From a checkpoint of a small transformer trained on Wikipedia: no biases in attention or MLP, gated attention.
Each number is 500 + 25 x the weight over its row's rms, rounded and kept within 0 to 999. Layers, rows and columns count from 0. Numbers have three digits each. The size before them is the row's rms in percent of the matrix's.

# down: layer 4 MLP down (transposed), 256x64, rms 0.228, rows 4-103, columns 0-63
# up: layer 4 MLP up, 256x64, rms 0.219, rows 5-104, columns 0-63
down4 088:520486520486474480512498508505477523519501476522548511525547527494472515510486526470530470537513490500488483533508466541502545513545505484497492467525460504545502517512509480513474571474471500
up5 089:485489460506521501477461498515495470528513490492478491484479507485541493512472484520548509507468454494509541547511508507536512538454513533504505505504473472490484532550481507461468496523452534
down5 098:538477472481523487460518501488495531483517513500529483516514528489498462541464545467529515521526470454494480501513476471507532514537508484527485473525482549496510520514522507512531497545466458
up6 096:483483528490505526533484478458530477459513532458491456507505531499501480458487469523534531494490524475519495522464530510512494502514542522525466522527495481466510528540507511531521503555488509
down6 082:464479510506459474507515523511498546516483503484501514481521524499403494502493490478471474538465524511482504452496487476527483505496487503482511512510464540488488487457477507528509531480462476
up7 091:477474515504483481509502437498465500476507505465494469468498470495521538483457487494558563489498539449467533522522463484527507494493495482484466498487488489494523501503542507490498472479514507
down7 093:491506475478486515481479511493441487510519530488528534534535539478480456523440512516468490508513497480478495517504545507450499514447499502476499445511481515518465521507491537495488492526507510
up8 105:476490496502506521485468551491485518459458493479482469532529540515512475515539467528498499476457484538484490469515519524514509549530527521531470492470502494525520520496511498498487478556515463
down8 113:475493471522483505486466468524540557501521489547521480473496471526508512501524527475482508496508495493491515474524465480474461472508510526484541508456514442538504493471514518505485554496522523
up9 106:469451525484548484466552548474549533497515484495498491494478484507512476485504497509538529550487502450477473512470505536500490514467494543505477516498506464481485520518478514494517492520475480
down9 097:494482496479523489514510542450473522536443524515510509485513486520461493533532524493516517519463451489517454494500493525470512449466505504462466480494516486490481485495471533506467537513521491
up10 105:511489549517473514464483519539496465530464499488465510488472499534525530510483451471486507459456477500489488547516473505523478489469507465521462477486489508508505515494517472538523462500495459
down10 112:521527508493516470468518483490535492466478501509509495532504482514469483499531497516521511533522463549501517533509506522530523489509514447509440481450460527542476485507455489475512472476494523
up11 102:475509483541516441465490521471500529476491497502491536479508484504541514464499490522495521571503499531498514531481518499479511477517467516519500525474464500492465548471489521481514471470484543
down11 110:519522461493530518500478471477492497501502534482475529511508535475519529521495503487489549493488459515488476442499550526538525473504515512500475519524505513516497497523506555486532438522524530
up12 096:497489520520498547485450529524474513501514494448483511504500520528506530521495497480500525489511495531469495512482523502490514517488511548514471536499483450510522515509450572488477456543507485
down12 094:503522428476459518520502531562489513539524490529496508466504517494465509516490500455467475485501504481482469481476515496528499497475477549516532504500474474480508510526515475475491495548529515
up13 104:499443495493494505436481491441493518507523499495496503502475465555527506445471504486473495517488514506485464536458472529520492486473490513542526516502479468486515510543516522512512482501516524
down13 096:525515500482473436523511494511481488498496460472523492492485484486495504505544495496513459525501512511482491506488449520446514460488520513532494508487524537553504504475521501499500512437518560
up14 106:507496515536551504514467533516500466513509499505505499505543490484524458498525499507508540487515502453496469540490523505503467523490490541498489511480488464523553523524539542478479463503537455
down14 115:551506515524551504541518499476559460493520501526487530498501523485486486527507484493515496520527509521530511529488434523517502499523521541461462494479512479486485481495541489493502515447487516
up15 099:518483509485524511518435551495478463480461522493477492487497480498505477457469500488506528478496457448492517506509485514523505547499526507514473542464486447498490515491506522508496494557492527
down15 097:485484507484513476546507510486482478496498444522523479480509427505525553521543543488488485479504484531475509501529502491515464472507487517474479486471519484523510476495507507514466481464522556
up16 082:467472496499496537494480441478497494485499502508488473496521499548495510518496463501535530505492507488530482451459484476530505503482564508481515523506467465501553496490479474546530495495538524
down16 066:510516536488488458505492482509470548507455515504495528493531481437457536494493518500515506487481494516477458494495489495528502520530464504478528513495507521491489542518473504480466584505503496
up17 104:485502519476541482490515537509519527487494497498503497528484466496531533430480481531499549504489521517477556485462521498524473497520456483534505523528475501458474540531521513494476506519491485
down17 105:501522525460541457512526471516483488502554485473528511498522493498547532492498518486499525477501531525490478507496486487474468473519517514468514502499470487477474481537497478533464496421495471
up18 100:487479502496496475496464515484479485471501446494489466496496474524514454462474495525565514519524463501522506510522498450471499539496520502532473529503454506508501517524536550502500463507525487
down18 105:537523514489518471510480465488472490493485442473505488494507449507524541535538504494539548472537473508499517504513494472504507469495491455455522477492501495496448458509498491467490482475521494
up19 094:459463497506501520506528500532537480461468513450500502534516469534523470505523483506494508511519479483509532492525511546528475477492487479539490477446520488464553516455477510511509499513509529
down19 080:508520490497497495507502514460508486475510521511567502518525497514474471534510545516484489514471516522484493498489495534507483407532494513520475490522496503524499532568503523518479534524511482
up20 106:446488469492485484492523519492484505496490503517473459524522507513543489513522476512501477486488534498481517447509518473534465484448527516504486463514459527465453526551472491509498495536503479
down20 102:491475520520498487475512498495493476455495454495467525527476479501511532487494491505502522464523500570512464559467475458521481478518494498499514509514528507501484532495497530501516566474462505
up21 090:517475496531483489471482515503462507493479500500506475500482513514528532508535493504495511529453478538531461521478529508489484511523470509581501507477471484465486502480547514477536462484464531
down21 086:554482509513471475541534537519471507509481496507503478473503526458499511504542488497540496507493525494471510486505527507471502501501433496506490511468475497473443473525531510474545473461482490
up22 104:475515481552494507482490470534505513470507470472464516511475488498547507482518449497528502524474500517514530559486479509479472499521492450478457543508477475498514505504478540495535487485473469
down22 112:458518536474577498549490488488548484498476527452497478468513511466498503454527515486510511496509522502505533484507506511484484518475497536453533543473494494453492513509514497518493507503500477
up23 100:447482536548481489490469458487519555480469501494472494495478498496528521513528466483498488519500492523436524489456501513517475494499472468480490532456537464505517522482473487486487483521497492
down23 104:504515453501514474493465479489504493460503526518487573505475461508496566483490491514565528476534479492473527500493507471517485505504506471486519514499500476471521482490484452540509505501491529
up24 107:475494539531496524521487530494499527497484494470454509495493489515518443500517467453478500520494521495476496507498543515547513459529502526516480517469561468506512518492454471517458504472496518
down24 108:547529506503521482506474523472504504482506478500515534513526468519486514520531473468513513444514495583490554503489509484519531485490487513463530524484489508531463475494475538533507494498507478
up25 104:512493459516506470461496478535531525478534492492447468499498500520517502515477502509505526511512485533486506498503495495491453450471463499492482570487475477512539516515444500497491454519499531
down25 113:494518541475475513521509515521515526503518493546533504508503452503491527432522506486491537487523525475519500496508455463496562526461478464510529477502492511487513493493520535488472516511533533
up26 104:484482542484494462521495520504467506455526494499496458518485528526504493504488515462518504514469491486510477505508501536557517526473480480516481551460502477450514502502497501492490439464539466
down26 105:528482511469498445501511517473464474535481516557514519531500522471494456504513521497525470515494535467464482511486489506498509493479494521494470503480485473465551488497477479450494484533450484
up27 095:488502486514479470478511481520499519495535531480439506519525509518562495494533473486520511513527476487510464482458524487512502457537472531448519509495513493475514517535468441518488505507502520
down27 103:540512437551517511440485469500525507487502488516498465558488497463492480497505488529475465497501477524520535475454495497524496476466507515494529467491522502490516558492482486485510519490507501
up28 107:508497470497492520491479500458475476474472524496477502543494477525526489464499472458495529482491464442474470442516486453532488495516500526502485491460496527488482527498515486538500452507472490
down28 106:502518522500494499496500484526503460461498493542516510475459491512528523494524520516480486503502558490528467508474486499518523491545499548497468510451476494483460472495520490469562533527462494
up29 112:465502488513543469516495538483532491473481504479493468493546453511524500465502516514494487500519524537506480465475518505545459489528497526483527518506486518492470521503470484556493486497566475
down29 110:540503461447508496500481506517501513541471525481534500545520495506506489482506529509490522467520515524522465522507491507473540484489492471517533483502487501490484465505552494511531562543456531
up30 114:466481507486558487505507539522480526483535442507500484488555498484524482517492467515508546466495497499480496478503506489553493509483500499534496555528461490480527526486488509462514468487495531
down30 116:542516515495526524519483512469473448468510495542553517520509496531543477549500492480465498466529510471512488501539505501528500493517484530486474499521510535451537475526484489504497512457485496
up31 095:447494465471535511458477513512493523471500483475483507474535449511537474475501493515544532483491515491540463469498507516547513473511505544536521489499502497500526487540471535507486485479508484
down31 088:479537532497504494540519495466551513489468543469522512507462533500487474496545449488476539535480471504496506504494520503471495494478527502446480522527496526537467473493520531514494526485490512
up32 124:484486529519518479492502510471486474493540476509463472489553487512505452493481491486499500460503507543500468489514511530542521532482514485468527525462440524522484545518477524498506448490491506
down32 128:531536507508542466510515487531481480525441531506511488478517479523508531540489496504452495487496501479462477531483491520525553527507514547496518517500526457514479529484497503509504461472496543
up33 107:495495467487517504502481478508451539496530474484463501448519528489530512469480502474520527560495496504533473552502535501526490509495469515522501503535518466516543516521509498549524494523484526
down33 099:516504468494506531516475481485484516494561476502521487491533493507499496556493547450452498535524499508526529516511514510522489464454484485502488463499463516531486493465495490547502494524457480
up34 103:485490489505496478519530535465487514479495495444498506524503486525526506512525459507494482521547522453484545490486502498470473481545500494553521534527479557506491521482489528530461487528512489
down34 095:499480523468471461494472521483487456472443497529518510507491508488506513522515450521519523466511471507487497529503482505470475475475525469473535462453520506481507469488466476507499549508531469
up35 096:466479509483510532484456535477522523487478499468484492528522513517521500506506509518481455525449450497495457485461542473518488492504507517538542486479536534535522509533505510479510484532469488
down35 077:518470499488454457516485533451488519495494491478533470529530489491499488552513505518534474475460486519522522458466457534503476484509496516505514485463496515522525514539515518522495537498508453
up36 103:505477484560518543465471499489479490514492512502472480480484483501505520492522469479512536485484505448475478528477504538501435531511495507476458523472480492490505502481488544497479453495480453
down36 096:556504472509524463467493484497501487483509459525495505466500444500500554485503475527496486450535545498509489506476486482476514511529489509535530522452513542496491526481495512485483530472464489
up37 082:481477458513501495462498454453501482522551492469504496530505505542503520515512497506492474509459453484472473487507524485487530446459465510504475487498529516467495547506507518483522518514523538
down37 079:499510509531495513517484508507529531462457507500547526465509439464524494493512518470469486489495534513482486539521514496515491559467479512494491525515459490437507494515489478511480494487548483
up38 099:495475489489524509513464492538520462517497492472506483514470547556533529480509477490506494500500463492478466523459488473541475469482522500536466483457549500525508514507525509532513488467537493
down38 090:471510488500482522536540484516504492502560489489499476468526459481510477479490508508537505474507498511437494500513503478512513440503493506558463498474506488483458483554484520459490512492482523
up39 097:527483461486500488520478471511462455466466494498486476507521488512541527491466509553512504504498478516543498500502511474540507501512505511508532555522507462485478516528469531445525507544490485
down39 092:486533487505527480487497493526511521499483500494440485496500462438523529505518501521495498479482540509488484482495499491486513472555477507507511549490498528527467469513489499561539549491537474
up40 071:466483539479507525508469542513529544516515492488490445501528532520478470505476480531502532472486550489515524474472505530486482553487521487482488524503469471457482521543512488504526480500491488
down40 067:492485516544519520462520509498511520471482509510540507483502506489418502536482494464475483519522500499484488565529478486509507464513452517492524493490513498510508520454480491488499546482450502
up41 082:469432491474506451508488519527492454482466495466503459531559446467489496499525483491511509527479520514486516507501488484516480492516494501495530482481478490514506499481461514519533439497512492
down41 083:526484509513522500517493520482516476478520538457483491493505475464457507489475519486506488509483468541463521520493466492495480504500474527517509509501499462514478427494439489479475441509506458
up42 106:526469456528529496491497503455510494505526524506489500511465537530522507498528499522537500514458505531503510523500564489482464479507534525508467482459520461463505514480472472476517450523495503
down42 109:495522452517523495504460494497498477527465498508515547509489534481537483526454488493465490558540484457506506518489475520485522530531501477499496480535502555506532481517487522454500504500535493
up43 109:467461548519486526481468528529503481464537493490494488472511494508501490516473493468522528547503477489461509489491529506486463481555543512491531469511510496468463530526543464504496485507528514
down43 089:487500487535418545509523512527525514517495457506512464490494482481458485493512502502509453535471522511483549543500487494500482500521511504476541505482521526512472491485540470480507507456504483
up44 078:505507529532513517515526529450477483434533523497466485488479545533497454468521508511460524528467474528479492506478480492527514505488459488518524518520522503520470519506514490497530455493520484
down44 087:502499461534509473496539531508479508460509508468487522484506494512429550512561500503478506510483510542483497498506471488488521474481489534527488524504488533530484493480512500484534445460480512
up45 092:476460512516532486528503493524492480473484497509513514463484537507535499481483474492511529505501468482444497527468489495505501468514462515548503540457474501519515507480497553536523485486450544
down45 092:481488538516511495519503508527477522474491471533540490449456492507496531516495487438504500480522518480464523529518479463500498487539489504463526528460496480500502527447504500501465537524465501
up46 102:485485451506555515561481475489533477518526498529457517477530484518527525507464487479491468488479517501482506498473483518476522468459506529465491522524528480513517515522481481501487453470480527
down46 102:515499502500518489488476507487517562513499512519509507511509444495465518484471493482490539496473463489489499518468548470522520470465514538501522500484500491485433514512460478466544545487521489
up47 111:446461487507539508507508442536526537505521527513487479462508479541510530495481490483450494519534490472500513549485498480522509507500555546513525504492494504492491549520476524490489500506488483
down47 110:460503487538495546531524447491532496480466510450492498483529482489461470547494534499478472516544517498524519487506465518514494491471452524495513501489534473508518488486502507512460523512509541
up48 097:518457496532547478459489478519499485431506520480500519502527503522502499511518461515478504520483499531493516473525556532481465491496537494556468477498467515487498522492521527526487492518490542
down48 093:500493460516513502512529492512520485457504491499514551449513466516474472502481484514492472507470526516472479455543504480465458496464528483518457515544501499501498468505531487543483529509460515
up49 108:508494533513526542509490476485489500478483519463469450539544503486513491532510434507505520534489506556508503505521519493507494456464510489529531500463475515489513557521529489501476505512475486
down49 116:529508484487505505550496525509543452511533489508505524520482463476506482547508525488521493476504509506483533510527491528522481503463507553491486520472496455461481501528520462441495520483510461
up50 070:490438474523504443496474489546480494531466486488475504535539506458496523455532442480479490527498524505490493517518443501494514483484519497507471502481496493487507509497517505481479486480447489
down50 078:532468520531560498483460484508480510500524503489476498497509493478470555471506515486522491493499512514479498521503459519500521486460468497472486531482493512514491463516515472455507545433458521
up51 106:531489481495499469517462552517512498469541531456430462484495521507521535441520487525538518517505462485506485472482513479467475511520488504510526499487506471523475516514510519501473517510480494
down51 113:456531472514454508538476458482474518525455501502502491498524481460491495511465513487481508456510469522543498522499517516506490483479557502490492523474484500446517475489476477541497490466535487
up52 107:478511553539524484518481480543481503479499511477506491483497483502521531496499470424476480509482468476435504509503473446505493499480531518517515495494473450480518510478540512504500486473480505
down52 103:538513485502488479475492519497500525505459542525491516483478475520498481518447481498452476498503526536483489479541502526516509504488466481531519502503473507499454545515559504499537436513513507
up53 098:510493476468506481533461497474470476516454516528448488502496514504526473498482471519525527512470503466503503479487567514497494484516465526513502482510530483496511524525545491529463454522530539
down53 106:519524527464453489482486555513467454516519505547506495484500509481483541463548478507498551469466522478484501492521481525511504508471494466519521487477496497518481493534523509505547485530469505
up54 106:510486520477511499526464487553470487493491475465498437467469478507514512462476506506511531505506497490543507540491508544499561511504554495524508485509518494515475533510446531510505496511491475
down54 103:463492505481430457472489511494542491508534536478510494497479461492446501484540532473533484512531493509506539516483482511540486512502508455483481494519481531512509518488506474522526519535507467
up55 094:469498498545542489507518455523544499492494533447477460518529515538502504496514455499517526560501499509498487501480480543529470549480504455471484535488486472504507508482494503485505512500526494
down55 089:495535491499541480488523495477494496482524499527532496501516514480525490492511532462506488503527528486484450516510470507473535521534487490508521503483462466461483534556500484494482581493509542
up56 103:515492498509558554470514463504532477484519489490508503522561474521539487452474464516527508487497497510492523486510461513469455512491521484488482484519496466447495500497470506527520484469513524
down56 102:501495489541529491494529527495509488526467525495528513487497505479501447572558504519500463525522534512493562487531505504509506507501459552480527502508508497489515501504515522483482458491534475
up57 113:507460519493513527486482536515487543491480476498470470518524443538514557512466520505484512486475470477496500487497525521495520511495530516491421531505525497514479506522520535488525481524484469
down57 111:489516490479534468517518463463510508509501475503507535543475474530518496577528506494497471555491506501510522543487507508504456471508501483478463507530531510497486484450481522501489485486491456
up58 088:510494510535511495512460523491475532519522555495511473551491497530513526506481460524511550511529519496488519532503505534495512476479514504483525497526499520438456523505465518532508490534478544
down58 098:479491506485536492480509485532500499545507450483509539531489510514497506519464475498493480514507487519521446452499488498450501519452550493514513537493523529520484471502512539532503501483557484
up59 105:455489526513508494525523506496511486515532498496481486469482495490533517485535445474494531458477504467535505494497535490517472511439523470487456558531526511498529523468524492505476487481526511
down59 123:529505509486450479482484511462507498471506514461500446482484437504502546479518476505521533453474477504516505485521530485519502467531512515500538472488505505504443462492503500517514457475487513
up60 098:492471504524528471542490512474498507512524463493484466523502562540565539492518502523510493495516523511492496516554532502485466491447470531517473497467482487497515504504499511494482477472531471
down60 095:501503474480536477516441487526498544536475572509501521516468492472497541530500470551511456474480536502516509472500515493524497474498475537478495506523515527535467499518495509498483510508494517
up61 098:473503488506523483498509507485506534508535509518489502484504498515531490437476506432512563511503511476512508460492501510538514499449540463524528498539448495489489523505503454518479474495508499
down61 101:516505525509490546494483539543507495497482540530511510470482479487513513531490493465509472498460536483465503473508498459497473499479513483503512523476510552462514485466474517497472565474485545
up62 106:462494471486519486498509466532504534433476464512484491483537476514552474487523470488469488497486542554512465506512523527504471530496533477477475509470468496463504501513498500469509493513492533
down62 106:497486517526466532476507508503505495483517469468492471523490484534516522539504489518443497449474457522453528473487490517475509469532523508535549503488493532508500456485546499510532513489502472
up63 097:500464499477548470474523505446535485492536527513471495514530517522519518492527515501535552504488487483473472503559530503528478474494525491520506494506475486504502514521481522517504504537569517
down63 098:473492501447463515546508501470518545576493441509503494503522500529441506525498511493505493489514471494514476480521480478505496506493524490480475498483453472532480479485530487483513504472530509
up64 090:467511514510526473483492544524486487516499478465442488482496515507516519511544465519508473491491512475469453516446519490488521530475460490494497506502523477466557508478538502492504458459499485
down64 096:512491466522479496499449482472478528538486497481500485467502490494512516500546504467458518458488517499504499521494464529532478529499483489538478456470468485546504535521514519502518536504563513
up65 096:453507508503547544483523478505532514513501528496486520533571471523513517505535473505503488474492481543475489497508510515468520453507509516505467509508477514455448513486543510492507479534486501
down65 091:518521497548527470536486459493502483540504508479548532457475461463498514523511476519510510498477495451505505461502476478506512483509465492451460504478505453520474518505500515483486513515526462
up66 105:497489495499493480523487535483538452492529497484485510494499522529512487481523493510525521545504452519491486429446513551508478489484528473506526478508474476465523521502512524488465455481491474
down66 100:507518469461481480562511495532500533488504502482510500487494514533531480484541517518456513543496484531471512523508483516460515497507487509528472476515551498507547497493482471503432480479489530
up67 117:505420487514534486519489473442518472487510511493486490503499518488523501489483479542495527485462514507491474511516514543500494537516523548496541518520513482448483519503486491492549495487529539
down67 115:477486468519538518515495508511479503488448492458532508456486538518511490517486528540505494510511541489493514487509511516545489513524475498497476501529511526471534425503512488483508537496435498
up68 110:480486492507500485516484462503511518506536521511455506461555456523518538518495495480510486493482480531488493566453522525495507484516463492476533521479475507504519513464462541549484494491484501
down68 110:512487509532536475572505528511542475497488484499510471485520501496517479542527528501523455457493536525538518480518492455545469536517522492488495524515501515495535495509504479474519489498540517
up69 102:461488502520542487519481491452515484483521540452497485515504494533521502491495449511498498500469486542523476528465446518454525525504543518473487512480471495514468506500536487531488497487475533
down69 091:477486474516473481472521482475546510493546498490516485509493519502525473505466567496514487480512526496464505538473502497486511476533499502545492485489492485507523499534517501551499584518473508
up70 097:537478486528486559460491512501533499472466491461472498515498527516519540474483452517491497473506475529460480499494522519510508514485507509512484466499518484522456525544464480500496478503450459
down70 102:508501530487497514530469519503492531489499488474512523509523508479507518506507530538486506489580549514529475499521543543498510513475481532493475507488464510532459497503530510471471501439474526
up71 088:478473505512526473472443523491519519483486489461486507511434526536509524511517503535473489491480480536537511492478553521475515495522511516470461515525484477511507529468458464492492485520506475
down71 080:455480510497507473478463493547525501501457560508515476481471448524466479553474479497528507500533490494486547476486500491511504476487480463502527519475466517514502506453493526527493499515494481
up72 098:518509505467546468471505443538498505509503491514456488478486495511531504494535470499509511557517440503492482477459480489508483469467527511528503495511491468505528512536507504510531454537486474
down72 097:534498499497496482461460504508467528519515514543496533533486504515479494484485511515513500454478519504481564477509516485526508511484458532446513539507460519540467533476503522522522516498466484
up73 087:532449477534511486504500478491465494493476516512465492480481491506502492463455488481523507495528525489480533477527553474554500532491522487506525521496515460445525527472484507536485478541491515
down73 092:554489501537507495499478517474499517547521464481508465499486477501486503516561498516477481525505513540522497516464536480488510490437559464480480491462517508522499508509522516500457516522487504
up74 094:496457546504494506524515530488534491491473503486510493480519515539499514468525492549513504488472494551502541483495546465476518527478497460474520525496453512439536537519525505498511480500500500
down74 089:505510499502486507488561521532511494534498488497565487491500469542447521497543490514492461526487503533460499513508533468440488505488513511483530508494513498465515515521546470509530482497493526
up75 101:465498443536536498467513489510487528511498543441501495513492503513527529493510479517475468477509510486489552500539517506510490491448487528534493505507516495461510529475449502539476479492520473
down75 091:461511512496520488492521485464483501502541488493484511491482450519475508513496501465480472483518455516478549552507470493512501541466510499497483500504523505485501517434512494496546554473455491
up76 100:482501542511511480483505547530507475479469464522484499465552487546518471517498496504451488496477482496509485496499520510545514487479522516491523496441495433479515504467512473500527484505517539
down76 092:545516463528443492508469512517473510501482494509498520493498497544522546519508521539483481487470529489539501475492498527527481458493493497507490489500512492492519490457521477549513539529491431
up77 097:483500558515479492496488517494467491453489473522491485547525498507527531492510512513487586510472474532486484495487486530508487475516478485494524526482498533481454512538537507551503499499492476
down77 095:533509466527481505530520525457522507478509532467580477492508532524493477491493525508497499499524529522525511486458489488496464491474519517521530496478508469500451482480514545497534508454475496
up78 107:459489517530524524483465534499497529498491507497515499503534465486533524489521483555503496536497539475487486494490501555498511520549476491498495524471527530489527510457494550527497463459532499
down78 106:474497500466501511486501508496486521470510512513472495504550478478469464528450525496542495489449471479503474474464533503487511495454483517493487479544490498433479527462507502494482502532526471
up79 105:492500517514535470522464523529480474511478504461495483453518489492503465474470499504533503496481474485501485539525517491492505539453513519526510465476553453471470535512551480514504480491527481
down79 107:501522498486530484510492519492505528488524496490523457490533483477524476497518563493470549496469525521514467481500510504538520501487517511495481529476487467468453519551532482477492519483568497
up80 123:506477495512514515491498492519468558485481500459478489483498466525519482467449515494485498512488480466522485485520535496500495486504486505468505557507473496452504519462539548544520464482546514
down80 120:522529507499487498470497486509452502511445539494460483530500501519503480495502528469499493525521463516534467520488490490472535523503469495482493534480455489480442457504517520526539499458533504
up81 095:505505523503535467528524486473502479526468524486496462503561445515531506470467483528457487498491488526505521488478470515485493490530501503528520525474496476505546525509487451488553493502516535
down81 099:516507532492511533490444527498487469471478529489497470490473580514512497517531493520478495495463507510495518491496523487521514461469479532493487526487538519545482462488491518476520533497451483
up82 095:491489514476530474494460515501538533474475507521489520494531513513508489459525459513519523471505462519465469466525540518505460497530484450512496510527530469490503518539473539539506502529529514
down82 092:497459501486502476500484483480502554521487505501535540503503493446467487475511508511472484514531494475452477478494477532551492475472459509503484506498511499485544494511467466462524548476538511
up83 104:455490504522479547506490515492502518482471492530469525545527485517523515500525513479462502484469539492470506500474536494505447500497552504521493494468529489500508531476478556485548470503478475
down83 113:527491509538526519486506518494514476526483506519525455505491489489526531542499485492484520485523472513491574498535468475475489508519482483473523512464496474570501490473485501451457479486499486
up84 102:476489547491548494475489514503469506492487529467486503495489496503514501505472491495505525503470492486504554529547472497544504538471448536478519494506539451499554531505533518531530508495501501
down84 103:483488509474503494483488479488492485552495529460473474517514493476461461523514472558455496531466504548531502514500531512504525507462526515492440501525502508487512471524503481496516485471498548
up85 098:465491496526509520499509536508415474519496514498476471476507479488527502470494495514471523500516483503506530526492517465507468491482514541486554532481485499460501541517460491457519519533489528
down85 104:508464504459512500508490487495530494456509530500540450529527497523503478540504551511487529541516490572490468519494506526492511524488521535495463526494513494530522495501492481514471473484459476
up86 100:488476508500493477481504496482527498455484483513445460507479469536506458481501501475526488494515488498528513506507523454556501499477534458523450514510515460470538497478492489505474485538477543
down86 105:502482514509504466497451515464489532498502512519525483512482469548495454508482522460484500489514468502511508460481501531503492460441461539488483475488460525470454488510533519504529521525482507
up87 087:521472514509516466490432511543463532455475492532485474529533501542508487536488472504500521487464496495480507507539482512529516535535483541542495492480522479513487492528512518486504487509544510
down87 083:483513538509496503534507511520489501461523508449445519461471501467474507472519520492512493536502522499500533502493469539507485545514522462460548553515467484475488536480500517503525510499488478
up88 105:489476547515529485515528483500492500494530543500478510497526508498529518499504506501490559509507512521505465531481557521510503504509524514517522498523513478521481559502535522472429521451467494
down88 124:501509468518505479474531569479485508496524469528508522452518491458519493518508515469547482474491515534531435498482483501466528540516538495487510501506506521490473513503463485510488508467516469
up89 099:501485481510488517537557515484459528510454499492461498483531496531549455469525499522479488521489490506517551496463478515514467501493489546465535495513504474467498519466522518513509479470511521
down89 106:529518510519504500523498471500515481520475512529480537493489455436532525482518501486494480499551536502486525472515469519508513527534494479512510502501514470517471491455456496528476475470501434
up90 104:479502518491529501526499528497493548508502519508502514506488526506523515477500473501507493550454469476453454524528508462504494462508523511553510541454494471479542533472468500492493484510494452
down90 103:501523487496514503539494481482523530596543523519487474566507492506492498507489477507503496480497494515516505528485499511463513497486504484485502481545533524508495505479492542545503468532548510
up91 099:484499506515512491439519469454459489489524506496469505531515494497537530505438489469487493542485472504500490519503491497540479483490481478542446490503518523476479532505497523501522485532444515
down91 106:463500535491484498484493508484449512496506504474525511518455509467478566488490485451501494524543526466488505483494481520482479496512496488470510506489573533512522481484466509552518509472494518
up92 099:449465506518463499457439501519495515494538491523487497508486478518525477495536517501531503506495518505563493525457519530546546504490505522511476479449512494515505528493515501485525471491496468
down92 102:508499517484531506512521465525525488465451481491542497496478514480515526529520512484520492506540510482493523518467472539516509515572490468505510503486488501493481439483472505499545519451530525
up93 101:476478523507504495471525510513518512512519525485463471498546460510531480504484494545475500520525516503508548441516466486474522494502510459495500517458466520482490506528489555475518455501539487
down93 103:456484502492471518489510527497531486485501490499502514457471510450505460485473460525484512470472492528514493484472498535520503536496509549519466501550535486527482482492497545475493465554484498
up94 090:491475495537532530543502474513531487496485528507492510530490502509539482494481456519518496499509491507528500530467486528462460480473514526468494519530546429515489513486472500488569496506500493
down94 090:467495474499520495521474477500505491479474516477522472501502519498510440545500484535445473521561508500540483537506491518525470501506487492454496473523504531511507438496522494482491519510467470
up95 104:426471490504534540536537528500520509478486508517482513517508493503524480517517492494495516546502492479462517491513476463483508518511532479524537533466535480471505501448518477546464497523493496
down95 089:486503461512535491513496511518509491479483499487581503506514478454496444539494520517503474502532521493527496464537487529467513463518480521491542477502480526498530478473538511494470492539493515
up96 107:503497480458530480460524502513489541520505510509486460505496493535522506475516462511532532499465504493529483447510483458510505464456500482512514530511502455464504526491476477475507447545498478
down96 125:509497500447464505524527504447542458495511494507515516488493505545467514499551485503482481507519468526475520474513474499574503514522506484527526467515514517514509468461495530493534502472510506
up97 110:529493489510541524452507503510522502486466490509471503486504465510513463495507467471475507516446524448449501487471496475524489484513455494501472496476497500483499526510465518557465452523492513
down97 113:502515474460491486526493472515501512517496456511500513458549458517492522514484506492484515483475491524490539537522479504505469506530517541530475495447547502490521512537486444516513512508445499
up98 087:455471537547491507489486492496485523486495494508486471500540491542513548517502498465477498474481487551475497517530488519469498459473508482482490469473472460504514514495469488481533463467457534
down98 087:490531507554477520461519495491498466504533491513499476480512467509505512503483493485523480494528505456482448466532485460470497548474439528494503514480473469511525516508516478497556521480497484
up99 098:468503464528505519533502511502475493486548464509485504520503522558510525478487491462492472509452486460502471469464530451502487519543482497546451514472493513528485531509504521490505509484483501
down99 093:481503479520556474534523505495466519510513480492504494468509455497468511512489515503524515505485523525478488515535513523467528509507522522494468531491502523542484518539492498472481580446499531
up100 100:507496468491508525470513509474475549503504523494498492556528534539520476510516469493497539483513501515499474445498496499546493505482495476548475495483483525530506530532502499534511439547481500
down100 109:501494505489477512469474469477514523501484485486466501543473487497456496495492523526510498537479476489490503515458492444545511509562502531557497478528521490538518536486502491504483529473504546
up101 095:482518492525522484506455514517493502500500522504476459470489488541499503447462431543526524481493440476468503489501506481473496479456520523486514519509530489484495507511482490503478499537464538
down101 090:489511552519525500523479502472490478543487519517498487447526451502498525507502475458483485494518505457493497513515395484486501488490480479495499526517510511499482487502520485516489556505511512
up102 099:487483475484541543509475498530446508532524532461488471502486495512501525510467486495527479483467486486565494517498471474526503510516508500526491561470495488481509526491520540516462456493509521
down102 102:546500531461479523463507482474520522521491509460479458494478468507524476496529484470506503498463499489540528535502501480508541505541479543542514462508483492478487497545480515481532461516523499
up103 100:524477475484575501514531497503518516474504504487451503478466490495546482496544461476455523539515518512523517477488509487497543451493493537509467496535511522486484526470482499500497487512521525
down103 109:558481483522456525522525469510525502508480523448526499507517515459514524533469510504499497500484506499485516536521485528492477471469531539519442492492494490537498486490466514451518502465505467
up104 093:494482448504550556521500487478519516525528537460491471514511499494506466488489452522470470522477487492484460459486463502475508532511488492486492485467503500455513540473504501477504487490549501